{"n_layer": 9, "d_model": 160, "n_head": 2, "n_kv_head": 2, "head_dim": 64, "d_mlp": 960, "vocab_size": 3020, "activation": "squared_relu", "norm": "rmsnorm", "norm_place": "pre", "norm_eps": 1e-06, "positions": "rope", "rope_base": 32200.0, "rope_fraction": 1.0, "qk_norm": true, "attn_scale": 0.197, "bias": "none", "tie_embeddings": false, "parallel_block": false, "extras": ["some layers without attention", "local attention windows", "gated attention", "value embeddings", "value residuals", "hashed n-gram embeddings", "a smear gate", "an embedding shortcut", "learned residual scales", "skips across layers", "capped logits"], "init": "normal", "init_std_qkv": 0.0498, "init_std_o": 0.0, "init_std_up": 0.0498, "init_std_down": 0.0, "optimizer": "muon_variant", "lr": 0.0101, "lr_mult_down": 1.5, "beta1": 0.93, "lr_head": 0.00809, "warmup_steps": 36, "schedule": "cos", "final_lr_fraction": 0.0, "batch_tokens": 65536, "seq_len": 1024, "doc_mask": true, "train_tokens": 267100000, "steps": 4076, "dataset": "wikipedia_en"}
Each number is 500 + 50 x the weight over its row's rms, rounded and kept within 0 to 999. Layers, rows and columns count from 0. Numbers have three digits each. The size before them is the row's rms in percent of the matrix's.

# layer 5 MLP down (transposed), 960x160, rms 0.0907, rows 61-147, columns 0-79
095:562488525453460445469503497441426414462557567473514490558503521511575482474440589490452488521539465522444534490476587534512586559468474488453515497535546471459434554532565567472471567443587426542515467432448504532563479468543497527456530643
099:488490522509545521492401526523443452425498472498495413541481606409442478464463491547528520425585485520536474477559589520514501545413533505430553507482399426502397498553414515473556534498430531443393536445511467526483531462451506552519421566
092:363429467591529460597405598512503504535480519544516545508528513544542401651499541528530550518551432513474423503455490493628533468533507438436591526425471517443517522461539522485566490457473457600488486462563420652507493518531490409515569523
103:455506451533501508450558515459447529469488567499535462471446616533521462416377547560592482422476423529466428541558538493516520506508444523546482419438485501592491531525546495479529463341402524445446510576444584504468484398392521433532481472
094:433392519533567597537462531462458520526573513433509548442506466503427510521517507544460530455482548552498540468514448491488518517379540490548467522436448526529509408461472389472576492424569505494467476552458544457541584543449560444572489510
097:530457464512458576511458443499456502519505537457547514474584430513455499541532514530525405553472499515559543401467447403525487492517585588487523441476508493548512512505476499441582538583470543482506490465468460543483512472487525471503544498
103:536484513555522541512523530498526607520484465403478551549464557446485500400464567465581509466450520465544509523398480586557519556517525505534448516530468521455487548525554461538467483425528427464566541526430424445410537401485431534417460501
103:481505526469479554426497421447472508444477574484520460434555473498571436540524597470561490439454550454475538501443550482537569516569479458496503563549473485544434443567540440489390508575533495455443494639576537657388485539571591538491478527
104:528486507534540458466427504492438448499518537458461574480459413536485482489449568524410552510523510314512538510467494501459532529435511568521472500605511445528484526509578497565561541475501479542404531505558492429558437471526583520506425534
109:553576559562509533412497496464472526518626436422468522457512484456544500546411412505441523581453539494472535484497482418526563525461416559450405441568501514475550519474534507609467546469501381479512558523552501532645566463475523491500504467
131:545416499475424503501421487500510490525480584533529479492584438421459544531606556452475479489494355493501611500447507492503493487507496443529488530501387527496499489393524430504434526475548518464507574489526526430506420527594522528524579465
102:573527496494399441542516585482509479619443552526563559351507504453465469506492515545486472568435441563456556519514503506468432415403505497517494478498516453484504484455438505537521498514481439529475504573467492493486515523523569582645478487
107:515472461501392521476450537551381532441541536449489405527453465456507463484467477568514462495432527471523596520506581472575484560428492467560393587512574524530540532459537559453560481583422614506506472517416487479473503518492496450452451493
094:464469521505482568489496593545474516487560468533479528518516536490512544535439420476519551490551467524517538498464440492511464438509461528570571533475491546391506491559601560586465375535596543435473455439533413554565457528482479407466502460
114:488495456476382468537599496577479620475580490519508546413502494467506528541492559604581415493493464480441561572477447481555577479487615474506433568466486498593435544525560555394453498571511621484466478445471465509467448482455486487498504477
102:463503537496531483504530494494525517493573423427548506382508488509478508524448583578515507514532430465492580580526478603447408585562503484505528444551501462480491495526577503453500510606529463382485440494552524437506498549417620413535474452
103:479524507588478522500455475545604509526503463614559528411538559505542461524473466448484473369476506444561485591390540573534542576540629483508411505480566568485545543512453569477607499437617500564471529493454462491493454494417451520424505552
107:507501606497424531579461503518489553409505466565480440602556461447493493504546463407595525541540488475437404459506487502534530498421504469495445543509543503444562421533444540437425574543550443555597484424552488469528500455579569485591539505
094:570499499527497523551619578424552532424480552514516539479543480526479507496491359499480490418510502436539454472513510524515497387484551520581491519491535456518482485538444585513430470454509472471557499583427507522548581545486585431521439362
103:437488458497462498526580464583519377611489480559544492449554476456558491562566485546429480543513478451521416450493511507546542417527433475470465501549487503516501528473419527453565589416441498530423481401477641513520487498516499569420585457
105:489550580498468478483397450469517485374507422413500429507429575563486510555555486461548596536500557534600462499512414472469459476550482484490527473448474516508357515477450519507618374539478515455520437518505450539554529490524465566445525570
111:503585556527601481562495585433525512520377585526458513542467505476497500486439538441457471521424460521497464551441517486443555487519469544514594490546553553482512583576531393560446462509523504572463540561454553538472488460501443463517482488
091:441539527484532549460382447433482498464513575448429539378499514573476514469541421509492508537430480548520535407490476416474524526526439529546552527543484496512561462518472487530500477520549454439422456523564521477456503529532467431493446444
092:511498495501533516468465402441407403433502377459491505450550435446551435568496519473477574554505481534435524582545569444535525541491541416563591508461443556549404530462485565590544447535517513479540503503508615517553501541518555506512386489
104:472556493512438428583482469603518472533520513431453501615543480531597453464460472456494554553504519486489492549437539522511470470486467479462497429422442530459483430530480451546486398512466505477553478538537437521498506412417378553434500424
094:455595478464517485450437479433447524428458457434538500498456465403490492414539497476499535437485555490476554559471572519411599521447513537496599600468570549471488526516535496490471373526524452536426527528373479486543461430607427540617517470
095:454560556427514418608530578416569505540486596470551491462437529491577525487487497483471520556479470560491408490482459475421479485458560382503551589554486475527489467510523563511489502424548547546491476554467419492536472409511558496480509595
100:397476538487462474455534478430538458510515482566505459443536578466538498505584553501458534493499547512425514495437499486544485485571606467528556484425516541455372489556512479484449437383508513624409461621571425503488447516522494417484467476
107:498480510545489526542539528468450475520516473516483446486462485529468432516446434547506502601506581539510429427531568456587493526509530517489459557514542582504479456522518475478523454508544429504521401402418478515587519543476530565415438489
097:527451484416409487532544572364548491479407458403538492410467486524526485472414522559536510477535488515465580558483511531574475415487562467497542490487474572456436504409488469403471501488477523466557559468486480564485529563508486492467521429
095:535505495544544543564557528550586517496565478502454524509557462511430558478553550460526559465509582618452492462456509500526432500503476493501431527458572554474508382518490532531595540499550604532512516498471531521483478594474562609474509493
097:439574545459494483478526512534463560576515492436541504551502510546489427428470486545514514460502505517440454462407507544476548423464591446471493601536450504513406430462475487513501501454551545490432527432510471505512446545546461520420469501
102:528418430518401546428500484395442427485592463467467461473481504538441467473408558610472465518473559419578529544420432487483499454549438515532558530517540529583532445523543425525425438456483403445481372422530485517455430467495447489478490475
102:537417495485444508556575596499518501490460441568557499377511461562451585477498534589457509466462529527442519506539462497553397502385591440550529516448475479579526454575576510530492546469533557555487450444499533551553565573492455446463471428
099:496467524550543566492488502467554616441544433456476459480528382531568411569462553532509521518497551483514394507482502424512431427473435570491474514550492411567517530533619552513467411416422621518466492535484549523469596555520482465388480472
102:454518401488408550454462463399420491439487452446495498428505475515538469473550458457461463495486464385496618493449454481530568442541519541483463470497560482490432356440456412514415596507502405494472537499537551591549433506507501419456498473
100:424413423538578553494389492406574518435441526522536473490523411513502457512500405549476487526489545485524531520503501455498550460534507475493363534559430536504515427412411461415418542521507412488480517587478536413493505448504576475460448500
108:498511564515487575497380518506523498431459460445519501530483511509424537438493510541591546478419474518427532428512537412541405454466484488468571544411516494533457530494560489429525393586537601477462455507538542505508463536564527522522472474
106:393559443551505443472541481451418510560538551521550437447532524538569465425450480556511493508569484561516532563519431561515532481525565560438508459564579473491581518502474496451556516563576496494452470531486634539471452560395570455479490534
102:482515436574492475636448448533498564521481409433459548453454528575608403481442529476501446485444460557481400521476409481526454520507404565502508549400401419511530507461505441575586501588505490483474506512455534477515465504472475558506519463
090:430454470610544475606495572457528476457461457503521509642510528478506536485481419502463419561474505474463474558460487504471462530474513432434471452524556489476567516369527534529483480481546506546550489597615376433546558461470553520484468432
099:511484537470541571533437444496479522569512583581481509627582554481479596388474500508452472461582511458491486455535501521445458503524496547438570465549462427453446454434488543500433527496496636482537507412501495454409503500458524481538516544
095:443457409501533533566450531509433482468496529489465484432601539502465505513480529462451554468465475490467477463476549494566507504560448513515513423568506519514442489550579466448620501561526538581593537506461550422460447473376444437433501432
091:475545507535500540564645433505520550472629520513512517473512422456570552395459444490452491517451493466557466418559485476480535528440489543512419525480561486524555531479517566520563520555502506467459439518413500483590522391554416560593505500
100:424456511603467474476395502539575527511425526589576524554501599390543580543576479473461563572463490478431467495507520494478458498471489490521530556526497547557535480470446432489601473475555561497550572525535428482483452566435459453561438487
095:499494513445555520505457517518503534636566545426477539497499618554506480552423500455507483458425482532521507505530540493523546498552475468514528467428442457467574589507471594478629508373526499451429500530526568429472514494463439516489515520
080:541484454531535601451437443487389404591462560509486481459509509534528528391514557468440485451491568501531528446536560603503485515571567455491572485546535426485388481463542511487480479486491559495471363482563520540582472526510519512472594540
099:480540482507501594566518495461495486442600470455422532503560561519486466520518499491412471587509498495455472494616531401553581556452423542499501502467578528549538589517544545402522526541514588473494495517575555473600586504421455529532521531
102:511486468516458571461422519623454400570467412500547590511577532468513499555568492497439541593530458445507492577453437547471532505469502561493426520499544457508541526599523504525613542504485543527524426459499491503475422518503419510422487414
095:479549486505533368525557605538539503456457501468503538445451475489426438491574512528534537476539349529506509485609574516531405513537429497526512421466522582443433489522495522440535530438481532521581526462418465553507511532574558554511642572
103:565603495384503485530486469476478533452616549537424475601597443590496510506485378532445398437506441488535571498429498561534445444490422577450548524492449392522533507487445562525506494467490553537483514499484528435465467498457463427543434437
104:519560412556493479449467433538472471433561359487505493577423474517492530511546518534551484489450412414455492587461532418508487448508478465532569564498493544480457489497564604511484370421522541550462585585491502654480548454485467497457521519
094:523543475455501543428410487512395468507544492466505582553477458490458489460511469477468509485400555457484456527513410591620410458507565396461515472477407520496470503483415504436589523506482463401519554498560511472510459552525509466498512479
089:531557517415429498504569471397455479489486573543521560367394449548437525496470483460443511503408530604516566535489480502515597443494521481540640553450588621426522627494563554602495504506543507467487447489499449504484529477497575514455549533
102:570444467512562415420519536401575531484528456570450556450594485409474449582531522510510496551544473498588492433444486538436475566607501559607515428493556465484450529374456488510489485495422394531494539470530522475479446509537500554441413565
099:442460456533484451513530534505532465433489484460583485466522583506437522561464486452504484446516383436450464533531459415384586529436369482597495523500475559456448526495443524495602440461522455459451499542456460554547488502547429414502452449
100:540426498555551617517518439546594540566510567520469550445478413548459460482469525517527512418403597543488533490522565459520533511454388548563467563492490472616505442491424528587473499467436479532526494443551446531441390499553451496480443533
107:489553395517477514561470558433492637493437551445408546432514527498509538568499570524512495487547512495502541540492486541439476579508434518517487571483470486457598434531553440523508560426629494505477540574519578520497492481575459458468502444
090:550465579519464651391444512533396508509547508450519561488448409530525568474571572514511524442604528499531590503419521501633462552452476421541600537447489533480479508539544558457558435490558507463471413490456533525555430469615525516540459463
107:424516471466509448577512484434515395469452540580523422512543516603458502530522478504557508602442425628428541488515469513472445475444516492572527496507427446422546529507558585420514461444503552520487508468472504486458465493427470535519518578
087:599524512530558521538528512425598482505446517520491530560505621468539433479515485454454519464532517489471516561548455495470447479550635529428538525422437420469465526572519534492603467458512480472471520461538546562506546505517560431342473554
105:492531419575502507552510448476574543470460552526576495511530519520490498533499602391492395549487515383547497445501492492521533450510502540561577467480573459516540515469631468504504562527440501450533552491476513467501448480461477544522450535
094:574526553520479513477416448488556539468511523498485500564540481480506508442487499477506566508479499499526433472472442418380535456460495419485453491533510528524476437490444485407501484560549578480512427502502413375438513502515509487396589605
102:517561504541499592633398518515529525497526508573426548569481500478471560544565508481508542482472479500551534393537542607465495658508529521509479483480497469482482475483516483528513413468513572534552408539505442552412546540480431558512498462
100:452522633587544578475478452519524411376512426509408532559494502520459567538537471522515501489460443511437458451512467494515482469447508520421529521527456430537512470488489420521589466470502498553629445501484410502542462521563581465528460500
098:505536441535485390602505573540486440415576447507535556487577508566541478465515492553484498601502522505492497554512456395509497532450515555558421536559532575507547506512639501503466570595408580513458503500529413476542605458487492528445549476
088:622374522543540549454481539466518553525600564490494574415555591491548496398569539570463490532582513472517587480447467521491493448497511528522527559476515486455528532484425574490400577452552514491526407533519582508401593481484516498501413571
107:473611549464486533458507530516454621486458573527576481441427473559489465476461556533481549430473442513501523515497489489457470560574497363550538487543552488461475500519425502559666485527543554545553534484507538452482399470433531519419447554
100:583549428525486423527463485559459464563459561467528439593504498554483515495524429509542488350560515515491545470404391498488493584474524574511493515493470466430557512450426488480577491422481558424577524459520412549411529479501496580450473507
098:477498475516492522513442444499472485572493518555445526527420534473514487471492449384489560458550415554525482464558477498384542485579526446429528515581588490524627661453486499429505526493537514408555589463522479577562524484462505460474545436
100:457457511504496536468472603543547542545526528444507522534514453472465548551445432519504572482426647483485513489492537539540500496458466640401515550514519509438514413480581430544541448502505465406526491493455491431450404528516505438450584456
097:472587506518413501447546513521448519442418446411494532506570472499507463470515536627480575466430512462476486476517543530558506414552447485399479454441550489510452544489495510450498531530540436608510475473389490450484472464476508567487548599
092:450484426420597524476427512500495428555505484498512536526452445548469478632411474428485537485498517495424409537472446562415544547582540532493395457603533485463534457489487581532509512555491524572488508517603400513568479484457530482594537461
096:455542488564562466528460452525492475452511520575398483564476548430476483543622474518446558498491509508472510464528530501516511556535508444460594473510510499475549510563600440505531551535468456495545543526497552492444528610499540610405483483
103:479479563518538478500486477556492465544560443496500591538453498485521472469554522541599564480335515503527476425495536510504501426511498605502455569506501568533492416532527511596533474534469624517517545506486634540535450488448434565474574465
108:540586537441440596441559470477414523544503560493473545502527452465431449470514527444470508506476482482497535499500523483617483351476536481474457527465449464490558467512444433473493535456535485511492552504448477455474426485540481496548574434
106:513496597388442525530470465526468529534586605470536429428520437565464628508462503523445479523581470569427512500526544549456488525600523441499507550563534539524453514508515582486535518488503606467561567563513504407538404512523500470453506426
097:523519530445394576488521453520352495493593482546488492418505501490462489526494481452518545482568480459513541462468532485506571467408511548433489421541506519521495480522431502441513648536546405482479534483454470416511460406510500478502501412
095:593452472520436524440495601623430572507424442496537500432486539453449519553475499545418459509452428513544501497497435478491427494443605483481509503502501486412515480538485510546478430547548511563475473467453516377492462562441398497565505436
119:495465502543513541440476519541563501542514536410511537494468446504564419570489437445572508536495455475549425525490438494489443509473518483538617474462504561500607433590430532451447490490496505489387504464494455463509501489467582525463419451
101:521530426456495446429546523511502509419545517463474496418519479502491538530568593444539562518657503486451476567485473483481412460494611519474610504572568537474487466509538542498519465414499426560473405528580489506545502600542578452494537401
098:464544462568493540362518488514435498540499505512468504486534492453494558581466593556403574500558549529516543447516540593452578590434454481396490539552552477473530517490488518475599556468532455452541548403502524634421522440563499416458448528
103:549431447525582461467497527453451563499537583531513482557551480522431426450542592458432552493536460408422601515440499536499505604512536558493520448420437519548483458457577617605512474453570475524493545517511544471460541625527452492530587455
106:518556493541465487512543510379568583524545478470437509481511443402403560500533424495537467454426480491438526494498527547497529482545538508396558561497484402469466460548361583440628505459519516585443447598445521460478527517453481507511513516
107:474446528500536466519518559426523526440492483565474473440386633517514540473548531557596468506555490450611486451599486559508494542548483416489610477484501507468445492505557472455434454415569482546503508514419496512463474559486480523521527392
104:480451427443543454451464505523459495448525474517415507478527504538413530544449544523468471484463500515571539443481502542457531527512526516474530468427506457480420498376481431385519416491547464427574499548533465515433683463490554529498503479
102:416429533449467619594463497438544435370491474506444408539439604437529496416504532465583482518490536493545450559547563541482494481543488466589567424517533556419518481502408408451473400464518588509595438466500448466508454460424567516511445501
# layer 5 MLP up, 960x160, rms 0.154, rows 62-147, columns 0-79
102:529537599569501458494572526473537522441527495548562581496601496440491453553517374579580516535519567483478499501542491468551550529556475536564467504484515529495471515480464518496517472431488544513508590492548425608554516537413481470590624494
093:475611565482500470485455480489551566412485484488515451463442538566451541469474559499524461426471452495457532582414570513477570433541567476488415534493487484559465475511413498445558402442476470461465447535596498515520440477451520519543438498
107:487511531421490633542499515438492488456503500497575474444559546447380468502480474518487508513585478506486495460500449552577533547472518479557403557515535511532524435483529456412456435529483525484409509496532432485409440444547554494539554528
104:519420475479505474446490509502584499485385528533401507465438487596487496553451485568568459516553483467554458482440377361590466537490447420506486588597506576439613496541460482486552511529471528460582503476560440465435514525513508534538500476
100:432494431392506484520498448479440495506571460525444441512521473525447532555419463475473501513411516531503483487453624562455598498510536498503507436502579519570533504548481413448428497521539482489575543458487434530522451399503466425495535550
102:559513505545555477483477491538543438575490583516562439417519518503481508479519475584491477426502450476470463485506451625526426536522493565499490533497410503421577482538538427379568498579384486501501495540541412579576501511512522582477530551
107:476564485496582496454474509448480494547553479567567581508575463485457401530449537477517513500541485480513504439494622485540543535474547496551547470445521527524575521399548574578556458523502483458556504495515454594416519442481476488474519489
106:447440468536534394545403418536516527516523602481537511480427533418526485440538519513526498508445440449547572489607503500545618497460422444412578501487476619499494468474575585450574475548498433444462527495542476496508545440511473542419615526
105:489491556551470467572550486543486501406474421508485461417498449445564510544576493536517451530548523469534513605545529530487491473304543477480456575391579436485494536462468469451428559521547507477464552526570460538457463549528548454504477516
133:419516470424511427552527449483442497407506535441470581571568492638475440602545486580459462548558534397544468549468569545470581529564443424450579504516470547508565496571524480427463431506489525427513521493473461477516517522415507575514490563
101:507527539542479558473467474537514596477437511495470682497483503571476459479531581541542497502488435485510539529409569553431455570563533625411457487548413446514533499483496498536497603489481510480508387459503468505512489473462471544443500470
107:537407454479479555549482472587605449560506510452560488484487544513449483496479410412464524508466455506531487378477493489517477539453468542478529495512431402504551446462542481488594514348433507567515539526530558522524444546461561460559554503
101:559469468426534479512458381595531504522585604543481574431497672514417469559528500478538455566532533504562451552492566454577563550403460493513533419526499534569458466492419488491526454525543480542470478519484526484611580471415496577510458497
099:520514466506557456610491487493544472508531577483540535562585530561465533524403496538548491492576538487542527443493556555383500523562466498437509601443457591466501530490537493521624570460517422500503505513499550435533548533540474507478516511
100:462514531490533473441505479612424461562470519591495528501457527613385490591524518492498511462424520436556551513494482495551463529407511573586497506544569513478411558474548530556376466477517532467498447499532475410548516508546543523531588466
099:493548531443542605430485455471483505604623541561554471507475461535541509519501575487371521472511441424566541523533588532505576424564535479457492438489548561423522439468492534513509530451522406592461549543421426542433552532483528555434532455
090:427427523543525424488518544564561512492511583497465503430513466490510496425458537425512542460515601536477474526551569462448548550510526442485516491441573536561417530603450398558526520460424443592496576417562513469473532536449538534537491521
091:522473473464467497560476593509483465543462428480441522523442454501530484595487519545474475475466531508502426392527415534496412467479576507519458562395532517498522474547446568456492571531460568517564493534545480551464520467606517425553424442
102:505407481493498463604494549483493521567432407487565546513471495591483481567496541462529489470437483484428438468517537428518519466537522517538555434560518512517578493510485546489574422442608488459547425564603526467604507541492529591517565593
108:533532554499503463545402551575427504488552493480564493519442569626405540527563490471482515465431560523502495576612475450421518503472439493446559472467543414575548594583533484504532521448538536459576414557510472480542475404523407504536418524
123:513550569480492415521499567516455382465454533487486539566431496513600557436535526481522579603521460409455480486483442463420556561534439515478552470546479529523557499539571466518479452505509498568450475564517526413499479477447462362555382502
099:596491489519467493400459526473473421497598628588506427559498453527481570599477442478530581511516504552480440504480516522536477455398612523533499490436485475542457454553548448526461547527537403452538566558486489486480561503594508529422496555
097:528487457495498549521527515527420494459571420532549472497541458462500540470506635456599544426501503476414467538563511478530501561559531441479468539620518477508521475394540527625491546443427492522559485545527455513460426442431430445384429515
097:516476468517478529642423468515511417478490490452576478522493495575492468523415476440538494480507486544544520631486528452505483457491496471441439379511462574535527441517486380517426539553430515520583553499531433447485511484522414509472502485
096:491464404463592447469499529510476539385458481656560468426488503430434535490410460511526558528461498540461549528549524475444533522512548506521516446566424539507541624556517495514508508462429448534588507479510525554472510414509430554496521445
092:506495539411527500507420553469426490512550509546508441535413502564438503456452481550494520602457525558525551504435484542487466552524527543598455464506432561500443587514516473401553427427479601411568518380483512523459551472394505524522483373
108:425516557493474582451540456471571386472507567494417525592484452517499524539547460445518428539451532508527445602558554457489525460593494530536437536440478610520485474455552505483582478505502565486464514497558491631462539442439612437475524521
120:504455552481548439530601543511363505549452459454483495445433479432573449534501485481521505452496564552501419541497434415497493412591463567542474537532494583583463455528497506513488580499561485474546522416408544501464487500517519556568455413
084:457474507513459390503459490452552408439493427499559476517546471490547564401586523470506541494528449496572446488443562436507512535491471418526534453539505432602479488438452545449595491532494474441429499570422466567485561476512563466466637484
103:495573566599620542557527524430471537550509535430495508553451459501523435470462490460507452496494435475448504583504483447574486532485428456447574503473616562537529580433523468597454489529547491465540444532540510462544551594560556466527538526
088:541426434459527442477446429504555523546448377471631529502531485519460516465518414468508496554458396557586582442534534477536472479408450495461546490487525466580451546455601440427541481521495489516447505445512507520491539523474546419454429475
099:441477414433491489464439541501520446499517471513536536450580532497503527608531506443432522481412458516472454503498512548434568403522511546476596454520459419492500488431527585461548516449495482582469530466529577481529499572441457530513425488
104:504487553545567464440483536556481485501467449573596458550501431534441536503558585506471435528458457503565535470504469460550453403525549444491547529542529623497489429481524473403492435469493564528580455512468433533496513509445436481609408586
112:438497496484590600484449415534535624455418471531537539566497501519464463538474550532516498489441562553483476487537559499542512378430428504534509517388516477534557495424431416555460521563495439532530401533466532491488583523507506435537554400
101:438413467432555518549501535482552563475470542488468515460491494524472557419426517405523493556418521513419429424440514512525511459393534476542411446527458568524573523431466493492484467472505394547525454427577577586553522417473539487503495412
103:522442558489452412489573590479555611506475525421600486545502485522586510530512451560457574549494545444468487366535651457496478491557567585520553562536542522483500455529466454530508361466508492561465494543514472468455538516572571591515453497
120:569484537475552531515437571441502491442542464511394520568379452449474438424605510441525500476487451452435630391490482552499471454481488533438489538534450470530495448523497580429434462481572545446535510545548487484471502475544519511452530517
108:444557452505540467547492527640535520578483484520469447446575615560448553446398549606515466473526477585550544519492544408449498448527510448484459532508544467496463481425416485484581506485531468390466532474458506512456503618511534462470502590
113:548501514493429502620461395540454522475512480448437534478456575450512409533558602507430555438454420444500458457556551505450535506526459555453480430527421500509612445438535454504482518491566498531484536586485560467403490567459492586495467411
087:684534476482580432516453431542564538534439508508521535548467469440586418490444506557551482537573603481432584568527544467526463559491534478525376525501492484542487507438565494491493474507446487459444493492498568479499479523474446470524522501
096:566495555469512471516507477556494372399500522529607515578456491508484486448554456578537494388551479396390562513526517539533466520531515533573530478436563486519581535518491541544616456480501499441513414425486472427527491551519566423489512521
095:489519445462534563474594579555468442539504456459484499513646448546501504614433514482452439526535570522454438484452529515442534525526425464583497474523463459505427409503503463351488540602489501506562485457541492513521564497500451489419458595
101:447543404529563521481532514548589481372502437403487531426529513574461517603472422487524522484434496499528492509517514541466431530509430405436394499534492595604470476500513550460506514538553464518533563554481461488514465564560535484467528481
097:433594446492490451543704497519498538497488546503488464526492509550544438477462606549560398437494463560431530605527567613394456470489498456475487487469524531501537525551562592538518436468478509540511478534466489572544571564522491460456461477
100:458482494522441437459504532562375491470349505549580429419492465456535514466532536442529539455459421530354602500452520513531387510411521479515530457496514466504386507504549411355480518452475559534547591469411524452526481483605500501483557561
083:416514414545640484525486458427542477475557396555519480521469445501562534548487495444473452503443444617486446479470459479474519469534500497446501546449486462460505527543498456447556443570563398440522473520494482470527587523512564472435451555
095:486587540507569570566489555484488447520486511550494541494466479406583535458483487437547506542467517564504460450520533502538516485551457557585477480494380573502518598531498476481431558442582496553407582581566504539479557463507504574558565457
106:485489474495527509517525555477446433473549475501481530349488567480525477511483441550419406526518540521488620564493511558419445533483543503549532543487580445563531493534514454528542514531449481495481475477507512410478498426476499517543675491
088:475465513475492498469615461533463468539472487450453457517536468590497471519552487525527601583508520500511444447500602560450502565521587501491493536540518540522560479576475388437483454427443472506396463444524564506531583474574471556600585502
116:454464538478557546438499552526537534503570506461531529525434537475579543463578577516614547495517368590496518544538495613477527444455475505545543429436368488521472474485450481459479456474432509464541549428510541419488480475573520488505544535
114:582504415453469481500554465579434502415453442512499434662430508538553414477531462444572476431471370373539527544430469517454491446570508504484506518537476550473442505553526479496510462505516510459462522584538532575500516476471530430516552573
089:467420477484578433642435474549496438523558509470566482464519576464493584490456476433531520478490488506538510500512585548438528546483510485553568512413533499584517488464530459561530503435515449466562454479455488472435490467470508475479559542
091:479496520480517436504440555563436498454498528552454507471464494482479469463466532474510464515472474446567512508518520472516526501583464412558531495453452524400483467535491468486595532546512518466548415396502360482536521578492578517516530516
082:391541494488517545509374504563516492473466486518473479534441451501514533515436521460428487439441506409473595448518499472454602538507441368448543580515427424528560462518515466495544546574524487461567534566459498504561514470533557452588562473
097:528489459471512424532517561439563541497436445508540588484442507558476472443528481508534609493462551427488598536546510557383566643494483496577512492556454477459513549508457505541538431396456504522569417527476437485437502552500549500540494444
103:524544503461509483481526496430464434407577573585421499397540580572464459580480465443467529443496436503532468517568537483536485573467472550505547379444504563632524524542483429529528404489541576393530657519552522532444524550500535483421481505
102:479466526573491395485501484508454590530513466563600501460458443620581597481465493523464486438516485497467471517586450492572496490436455581401460469491495471515561497454495448561439584456515441561528516486455543539502502476547575470467537501
100:499508480493519517481493498486554590496411473528512547412503482501483500465381533475440501540470437476511428444516621523506557540586455478578472424535517537491605378511402437463514487465534503525521526523555502555453464477486539549516594543
108:575426502470532519581607535408389576513521569587479413508567515524554428532490557409504568512521526495482574479543411493494548550432485497444549437554473455472510542495567552542463504484410516515576535579465474479436530452513484495461488558
081:468489544558492436433577387558519572512578467451503528469485466527517427495507462540659428475509541486540524464550523532514530470534522507593445497539512588541508451485507423496443419498553521484463363488576407622536449477547484497591541501
103:384535504417488472463539477630453477482462488473583485538551425554468501525533512489481514485445439544492437517409594499505493543482426456530435448556442543465497571469588541502428567464437585491516501470500538570586515444480549468538626515
096:425525461465479524519547422418478398540464557484556522517570456578461540502481528537495459476593570606474494554522525451479539382565434474557584439459493549527457481510485571473421462408613507479556556516484509524487475471467427555467509434
101:439575513515489489577519493530610586482479578469439479545435569517451427491563595490499496462528465566602492471534526497565541494520421517560619463488521501448484527560494514532369463551499485590527498564469516523467443519493477561546520591
109:422485453460487487492531448454514482556551461516449479463454499503460613466544561436506523426589356593475567584475436544400544448531467455461455566524533583590547415491473531519547573425406471520591528513454509503510421510573650441525430464
102:485491435470457550494568557473414382417608434481486463482511539552439521567523517523514468489576531459441475513507511413519518548588548435559531505509500539520502557435519521538447594539496539365607523539469500418459568460497611504518555476
082:440537508498459479653446585593502542495540435488541454534537466516476502506477552494575459527449504539533587519476502524476485552544552450504522477467472466513504473476569507435459543497600434544537572558433456554500605495364513555457449455
103:493565489497518400550517422516541460462537536597430386447452527434538554548589480496491576441579522567504539486432410489544483538389523566525465558428464484543490557499526505474574508457514556505462570533456501482357530440504462539563506504
105:527602489537511492464431512593543581552407549434506565426513500497459467510539435463568513471447536596547475512535404547509525538466544539515482538535595475408540437434433493516473506562515455618514572593526541460434538434411498520612519488
089:469521546532587496514586359547519472472478519532550503553552457452441559446532469492528497553503567472372581534574484484507530502501475513506625426479525522589478444509503564521522462384425475616478544524469435512460449390518471544489410573
103:415556476517534471568527537557521477538581463474541471437492477518522523478488490476595464401503549548518541448444487459517455499472534512474525550519556516522488384488533379517604426490470513574616451541497562437521431443495524417449505447
102:456559465507488571434499412585553512474493535498467588521517566605511525518474556502522562495451475564418516581550505506430486450525524506501575488512510551544484575465549447497513524488482644465529479509417545496490483538507556479493578602
084:440521508435486406567576491589499591472525463602403552526579482548590630467515483503561472408510492563455538498390556546498478497462521472432495445546525537544480476558481543530436475556454570503492420517434485432476396510485517433589483480
090:419492513465454435602700543438442624531519508524627543517486481569526515526510496491419482469500495513502446430467532537551530416525486454620494534541492466558443489457467436520514483473509545511521492436500558499499534531537568476525529487
106:531529518560557520495504473526548529492473517569440440474542417536491432471428483527581592434469415496538468434491490586479527534479390487584531484577478448484491463524431500515441478553387517492535501519511507561496565482475497567465536575
102:410560511543467462513515501530537523504541623420446489565613465584459655516534520545541417397543451528496424538472567511394445495542404417374502509462464453520546476595502568482570504532507513451452443527498502529462486505497519514406519545
108:482445513432590464498552528468472499527564488550541543651553478463514456465539483501460436477512490449563482558469537435514474412534541423454536466541485572513508480428525497449494482529473492504482504531509523489534543485429419479505453423
099:465418509512540561666485567564624454533497519469444488473490575547565489408516457372470520478401517484490492458553479513449480459503479458444407581596529484514484465413459332544522558460573506532547458520549505466445538456473556444571570585
097:553543407524502506602457431520549570541540441480460449471572492540392457507485446499486573511522480426440496542434506539484479519517560374577593517535471436460474482497475474467441466418544480510553579568457497583568447507528419536502524514
118:507458514507437605484499594511537526559528490544487584528489488520564459541467461396584521463550491531503464475528505562499542521543548475529587473460487543579460477488454579466436516507493502506458572427536453536500471541461545406524604410
103:451522465494563482559603515593485436465481470463509593535500603425540547549569543463487471433447510571510528563427491494467478412437505391539546505519535518541545508498518525469503456653521455520515516396490382498535502523598477516528552503
100:477384495489452589522474492546464530483472456522492466511458508562493541532527468487473505463508428409477479416446460439576465560433593548578438545481539452513540461451550548506517565499529460512505508375491433458426576473452487401522488454
106:491486488523515503368516471519528593425514526475475495497549416543511525507508536501456493488578500523433522543432585471542590544523518528505520477476396531461502546617572420463436517435535485428462614540634453538424508495338556440495520532
105:419488425543518494422509508442545523436480490397503428453512526520401601500456532534464501435581453510506506463470539507508487546502340417560572439404519570432525425517452581510494463510461524500554448484491521469443549479439511495467518562
118:513486491504479506534597541434491448485471543563470453495426573551472418498612527499571427467567495536618545456570521576489485532524503462527514492439442473589474561506556449514398524447488536498538521520491478468505442530514501547544563468
094:443450511511388448560508530562512559511546526493571471481425429534457452502459450469447562562606462460475487481498550419484504524453484545478508470521468481475435502565447393437493441470557494455421492498500513444445462544588424472515460514
109:611456520517555546508520564514457563506547493540461440542461442531521508411462564511508496455543490441563471532507488565495519473613445435443431529538537575482589445526545559464514524461510511468551581474536432550523572461494417498447480554